Each number is 200 + 40 x the weight over its row's rms, rounded and kept within 0 to 999. Layers, rows and columns count from 0. The size before them is the row's rms in percent of the matrix's.

# layer 6 attention output (transposed), 64x64, rms 0.0807, rows 14-31, columns 0-63
100,208,219,237,235,198,242,214,197,190,205,173,208,180,160,137,74,120,150,194,189,202,111,281,195,170,239,210,193,176,246,237,215,277,243,195,217,193,227,199,244,183,166,252,194,264,156,184,148,215,251,196,245,248,223,239,192,122,193,170,178,154,198,197,234
085,209,208,224,185,183,171,303,217,236,150,178,211,337,142,143,252,231,244,193,184,152,215,174,162,224,257,188,147,160,161,169,235,225,190,234,210,167,180,220,214,150,176,133,243,169,248,239,249,247,227,189,229,178,220,222,167,176,205,186,193,175,194,198,107
097,177,244,281,258,240,211,198,205,171,190,127,204,170,184,190,197,207,273,179,180,153,186,137,272,191,224,223,141,193,147,200,177,237,308,233,225,183,179,224,232,164,187,199,216,135,119,197,228,243,190,195,220,230,120,253,226,199,165,120,182,258,200,189,209
094,243,221,157,143,209,106,197,225,155,135,240,187,177,158,249,168,226,200,195,201,136,183,254,249,218,212,136,250,230,241,211,212,177,147,203,200,242,251,185,231,117,181,169,289,287,180,241,214,136,225,171,172,163,227,225,229,222,215,169,187,149,236,217,219
098,202,167,185,132,193,165,190,163,171,170,177,260,256,192,194,239,218,164,160,164,233,131,249,202,205,140,253,185,178,193,189,254,163,109,210,225,227,188,194,245,218,224,188,171,226,228,178,224,153,183,187,177,235,288,287,165,242,239,152,135,189,281,240,257
091,145,181,202,212,180,178,165,160,189,223,236,176,212,307,228,199,214,187,231,190,217,256,156,201,220,171,229,135,212,235,203,161,153,216,184,180,173,230,198,204,221,199,181,205,164,163,292,243,168,296,70,210,222,138,198,244,234,230,205,234,208,129,155,241
082,242,157,196,160,295,261,191,190,215,182,202,260,223,245,245,164,258,137,175,200,281,199,179,200,205,189,138,160,156,246,189,183,331,138,171,147,211,203,196,212,230,196,201,179,259,231,185,190,224,221,193,167,172,160,164,190,241,222,227,139,151,170,200,154
090,192,217,214,289,235,186,183,133,127,252,174,175,223,213,257,194,168,218,176,256,125,190,170,181,203,203,224,293,201,220,119,260,219,172,165,160,149,221,276,222,219,109,194,230,170,178,224,215,169,165,179,149,211,269,230,203,194,162,230,176,209,196,202,260
104,169,180,220,154,230,254,219,259,186,183,146,127,211,154,184,259,190,232,203,163,303,142,172,237,210,231,238,214,238,231,233,161,142,241,192,203,227,275,162,188,189,146,195,185,209,163,153,169,185,178,256,213,154,168,181,222,180,270,217,260,189,212,101,242
088,164,184,234,149,133,161,244,246,176,259,261,200,206,249,127,244,155,254,190,257,205,203,222,213,177,239,232,267,104,193,237,198,144,165,217,203,176,137,157,203,221,223,167,190,304,219,221,242,185,169,214,169,166,170,158,159,246,187,159,186,256,181,210,213
079,232,151,133,236,186,153,289,215,262,174,251,195,192,185,219,256,153,121,157,224,209,130,262,204,214,224,203,219,176,182,202,184,212,162,217,238,154,168,206,209,197,165,286,187,193,158,280,160,262,188,154,140,253,182,178,220,232,221,198,247,123,188,229,207
096,204,268,215,211,226,200,171,106,231,201,197,188,252,208,175,182,127,210,177,307,179,156,197,233,136,218,201,231,157,170,276,232,160,236,208,160,153,204,249,228,209,155,279,173,192,183,112,263,190,225,188,204,162,237,118,187,177,226,223,243,183,207,221,209
102,202,219,239,211,202,146,220,206,209,157,143,155,167,168,264,171,126,275,198,167,206,180,149,241,224,198,233,202,281,203,182,153,251,207,205,141,227,279,228,187,202,175,172,179,225,176,275,266,175,172,218,179,292,170,149,186,125,271,181,195,171,241,187,193
088,210,177,236,241,212,199,204,217,232,209,205,260,147,139,212,172,200,248,266,179,260,283,169,118,190,255,222,130,258,123,160,169,175,178,196,129,216,226,169,219,169,230,208,228,175,186,181,157,189,128,207,209,241,151,243,156,254,213,169,181,272,176,217,249
097,182,232,151,185,141,246,149,216,201,175,195,259,237,203,218,195,213,218,149,163,192,239,224,156,215,222,243,188,230,201,139,179,182,134,166,166,181,249,141,223,305,249,175,273,165,203,200,175,187,241,158,191,256,171,217,179,162,115,182,182,285,267,202,256
091,271,158,197,234,178,237,200,244,149,195,164,187,143,152,258,216,231,136,220,205,259,162,167,247,220,172,187,198,185,167,217,148,167,228,226,213,227,129,176,255,204,206,151,195,178,206,187,188,320,208,222,273,155,194,230,138,111,255,241,224,161,219,193,220
100,195,203,109,161,232,280,183,165,193,194,63,171,276,219,192,241,132,217,277,155,230,276,190,253,255,236,249,210,212,183,168,158,184,203,200,181,201,245,220,132,192,245,184,173,174,221,220,200,240,189,159,183,248,173,235,183,181,170,205,204,218,182,173,212
077,186,218,226,158,251,173,182,215,201,197,256,251,152,308,154,150,211,210,200,207,166,231,213,220,241,174,187,186,207,214,252,200,195,187,151,269,214,256,251,196,146,221,131,103,122,288,194,146,154,170,206,221,183,224,220,235,182,174,193,235,123,216,209,187
# layer 6 attention value, 64x64, rms 0.0252, rows 15-31, columns 0-63
098,245,218,192,206,229,196,129,154,168,231,243,166,157,258,180,269,219,139,221,171,225,190,253,204,192,189,219,294,222,184,221,225,227,169,148,167,271,159,175,284,226,206,187,160,245,220,184,160,160,203,104,169,230,195,109,181,247,184,186,235,201,163,202,255
096,174,158,157,183,146,177,196,213,168,239,255,213,202,235,228,171,202,201,224,149,242,214,223,119,212,135,198,209,277,230,232,221,170,145,217,168,142,237,185,177,182,218,195,162,241,250,124,149,166,280,239,194,223,204,113,236,154,125,209,261,206,222,261,223
105,127,228,260,255,199,237,188,129,276,212,167,177,197,212,140,236,175,168,188,208,267,169,212,130,167,180,209,203,182,191,163,197,219,255,183,228,145,148,214,221,277,181,192,150,206,263,148,214,276,201,185,91,237,191,242,203,214,264,212,175,226,207,201,165
097,200,215,288,245,208,178,248,226,242,213,172,143,151,219,198,222,159,245,197,226,173,222,156,160,165,275,185,213,164,248,172,266,260,255,144,176,244,176,226,158,209,226,261,136,145,276,218,206,219,249,185,238,177,166,124,171,126,168,202,194,179,174,218,174
107,195,227,119,200,217,251,287,182,209,230,222,221,203,126,197,167,172,215,153,215,233,177,257,252,271,177,205,238,237,157,185,170,198,183,210,170,218,148,178,171,149,188,171,241,205,241,135,147,260,111,241,288,222,268,155,193,214,169,246,182,172,229,184,196
089,201,229,182,193,142,162,238,205,224,228,198,177,169,181,183,237,164,191,192,202,105,193,200,197,204,197,253,221,235,217,186,214,114,178,220,289,154,230,245,140,238,183,172,203,126,147,229,225,229,179,187,262,241,300,200,127,120,228,171,188,260,150,176,211
081,190,148,209,153,150,225,184,244,233,175,240,158,109,131,212,242,273,188,246,174,256,192,238,220,182,229,193,88,216,244,282,223,247,240,188,246,188,181,192,225,161,205,178,204,216,196,159,209,231,187,185,173,181,150,110,147,211,200,236,202,182,205,270,162
096,199,208,200,207,131,93,187,134,191,237,187,245,180,203,166,221,206,202,180,202,52,215,175,202,238,199,169,237,180,171,217,235,272,234,237,147,156,207,235,204,204,272,153,181,174,152,244,257,218,203,212,239,194,209,257,262,151,184,210,188,222,183,248,163
102,248,305,157,200,218,183,195,219,279,201,150,210,179,188,214,131,187,146,184,258,164,207,285,165,203,208,188,154,276,227,139,239,230,256,153,193,255,202,233,198,126,211,254,208,166,180,212,200,163,192,150,151,148,200,255,234,185,209,182,231,161,214,214,137
092,204,238,264,179,211,227,175,211,121,184,234,230,181,228,181,184,230,277,230,197,196,174,193,255,131,216,184,239,219,162,86,216,152,239,189,219,214,229,183,175,188,179,160,286,246,252,181,255,198,176,233,229,116,153,170,183,173,272,278,182,185,208,178,173
109,225,145,257,211,186,205,158,269,188,208,211,175,163,169,196,136,291,193,216,163,164,217,287,259,276,195,134,224,224,242,178,216,240,179,190,206,160,162,195,205,193,169,181,152,220,165,287,143,248,182,221,155,153,171,234,288,218,205,227,159,142,213,186,193
107,147,133,200,223,174,248,197,206,165,243,235,247,214,247,161,208,180,209,146,200,211,183,258,228,170,216,221,191,170,191,257,244,182,189,257,184,100,223,250,204,214,269,256,238,172,202,146,141,231,249,158,229,161,191,197,272,221,169,204,170,276,157,107,193
092,130,189,137,112,195,167,181,214,202,168,131,175,236,262,225,184,207,171,168,146,194,219,159,231,178,133,272,237,165,281,228,178,214,222,187,218,189,190,198,243,215,226,183,221,221,212,164,232,203,267,253,302,240,250,175,229,169,123,177,234,191,243,169,178
100,199,166,156,224,276,217,246,198,108,183,159,232,199,230,194,267,215,226,230,234,256,202,105,198,119,155,189,176,175,225,243,178,196,280,237,198,219,186,173,192,144,191,256,126,192,236,268,196,170,198,173,226,213,295,205,196,231,202,185,198,209,132,229,182
105,139,180,208,165,200,152,226,183,252,216,188,215,275,301,115,214,145,270,205,143,169,216,163,221,190,220,153,199,197,200,147,214,211,153,144,209,230,258,235,169,158,221,171,164,168,184,251,233,141,217,247,243,266,186,178,195,289,189,234,241,202,157,184,214
112,243,195,252,260,196,115,208,247,193,130,242,286,160,199,197,201,260,193,148,182,175,148,164,143,193,143,187,131,206,190,220,239,230,183,240,213,230,191,181,246,216,208,165,198,191,211,185,144,117,230,182,265,246,236,124,223,177,190,252,159,223,179,159,256
084,179,196,170,246,163,197,250,141,185,143,183,154,289,160,257,281,211,216,266,138,213,201,224,220,245,191,241,161,210,161,203,169,290,153,250,169,192,209,140,170,277,205,236,193,245,190,179,267,198,175,153,164,182,146,243,185,201,177,195,182,162,254,166,189
# layer 6 attention query, 64x64, rms 0.0397, rows 32-39, columns 0-63
060,240,251,205,166,196,190,205,209,217,178,333,188,149,261,148,250,277,240,222,191,166,195,211,180,203,225,170,205,120,210,153,177,228,177,218,178,197,158,292,205,179,251,189,201,199,194,229,177,217,158,182,110,107,221,213,257,210,212,195,245,221,188,255,196
134,289,232,225,223,145,215,160,199,201,175,198,148,179,202,126,232,210,309,220,266,174,226,150,187,194,243,156,191,118,216,229,135,123,186,183,180,198,155,210,221,235,239,178,204,163,235,238,217,183,208,235,175,171,235,167,282,194,165,222,285,245,212,196,179
109,174,173,151,195,171,227,191,227,247,213,152,170,261,149,298,138,209,178,181,240,241,294,216,188,142,138,181,217,241,165,200,196,179,188,129,232,202,268,95,259,215,166,209,237,243,223,218,135,199,154,222,210,231,165,213,216,225,199,174,193,173,170,255,190
136,135,227,146,249,180,194,188,234,260,194,181,102,240,246,213,216,244,253,162,262,225,297,202,205,185,212,180,225,200,146,176,179,137,141,163,162,203,223,169,251,213,243,182,242,171,265,198,212,181,131,143,230,190,208,224,276,238,234,185,176,155,175,193,157
090,254,214,156,214,222,189,159,235,227,183,259,121,157,189,125,184,285,222,173,221,170,241,217,178,236,251,185,182,151,228,240,175,141,169,199,157,230,128,213,211,201,204,192,246,258,266,183,169,164,228,207,127,193,275,177,232,249,228,125,182,159,185,228,151
127,259,243,225,159,262,172,213,193,176,205,217,188,178,141,206,227,181,188,295,176,253,168,183,212,165,205,108,123,184,159,168,187,257,257,176,141,201,205,225,177,158,224,213,166,282,216,224,212,228,251,224,151,181,116,262,139,222,228,220,168,261,218,183,191
100,180,152,218,261,201,205,152,223,189,270,181,254,178,151,197,190,188,157,179,218,134,199,192,159,198,239,293,92,185,237,177,223,245,201,182,187,218,236,195,171,218,192,235,170,286,182,157,253,179,185,222,212,259,172,209,175,163,175,138,177,182,184,321,219
105,185,256,102,222,116,199,160,235,203,165,261,173,237,213,255,235,211,208,167,265,161,238,222,212,176,198,152,175,160,215,213,235,145,164,247,202,154,204,162,197,172,197,193,273,174,208,241,189,204,135,261,151,159,214,180,264,245,257,252,138,136,191,210,216
# layer 6 attention key, 64x64, rms 0.0418, rows 32-39, columns 0-63
115,216,173,266,190,237,181,136,184,225,230,166,214,253,174,154,210,170,206,256,118,223,134,231,240,217,164,145,165,182,211,194,207,223,230,271,207,206,195,253,166,161,191,243,137,192,146,114,290,250,261,161,247,206,184,223,214,170,206,169,172,237,164,175,266
106,163,237,200,192,157,218,237,254,162,163,197,187,156,244,194,186,205,185,188,307,175,255,210,215,208,229,215,161,217,225,190,224,198,150,199,173,192,114,128,192,250,267,168,241,207,260,263,178,119,179,147,153,202,225,217,214,181,160,170,203,264,243,252,113
103,200,211,199,154,287,250,172,144,232,182,236,271,167,191,172,170,236,131,237,185,182,208,151,130,147,183,217,275,238,213,244,192,255,216,143,204,151,236,259,188,204,175,185,164,210,188,203,164,169,220,297,176,179,157,159,144,207,219,262,252,186,241,150,220
132,187,222,223,221,195,175,192,274,160,168,169,169,177,234,157,207,209,254,187,229,192,277,253,223,214,216,190,148,187,232,201,205,143,126,248,202,213,121,139,239,218,282,168,236,218,255,171,221,140,197,140,174,255,226,219,288,195,184,125,170,252,194,219,149
102,205,207,160,193,180,165,179,188,270,201,249,227,111,224,140,184,174,252,156,188,205,265,241,218,243,118,191,225,262,280,193,162,153,206,218,264,226,186,178,268,212,253,222,206,215,182,257,202,106,244,201,215,168,185,185,198,149,153,181,232,168,149,208,145
113,220,170,215,222,233,217,271,143,226,199,216,220,234,226,250,192,169,169,156,98,162,220,190,170,169,206,200,281,229,160,227,249,238,250,168,239,159,232,226,176,203,179,250,160,142,152,128,238,180,233,195,230,188,212,197,104,227,233,246,134,143,249,208,240
097,168,241,161,173,217,197,229,253,180,198,245,119,132,234,187,201,185,222,197,253,249,193,174,181,147,216,184,193,208,248,144,268,186,157,190,252,244,208,136,221,211,250,149,275,188,148,299,250,142,226,143,169,178,195,197,252,221,200,149,144,206,180,177,156
093,187,282,208,150,213,201,216,198,215,189,278,236,197,249,161,171,227,192,244,283,226,213,170,179,202,218,247,259,215,232,241,197,188,154,188,165,172,144,189,208,151,112,133,193,216,242,188,158,123,138,178,172,160,255,188,259,172,210,175,273,164,161,138,193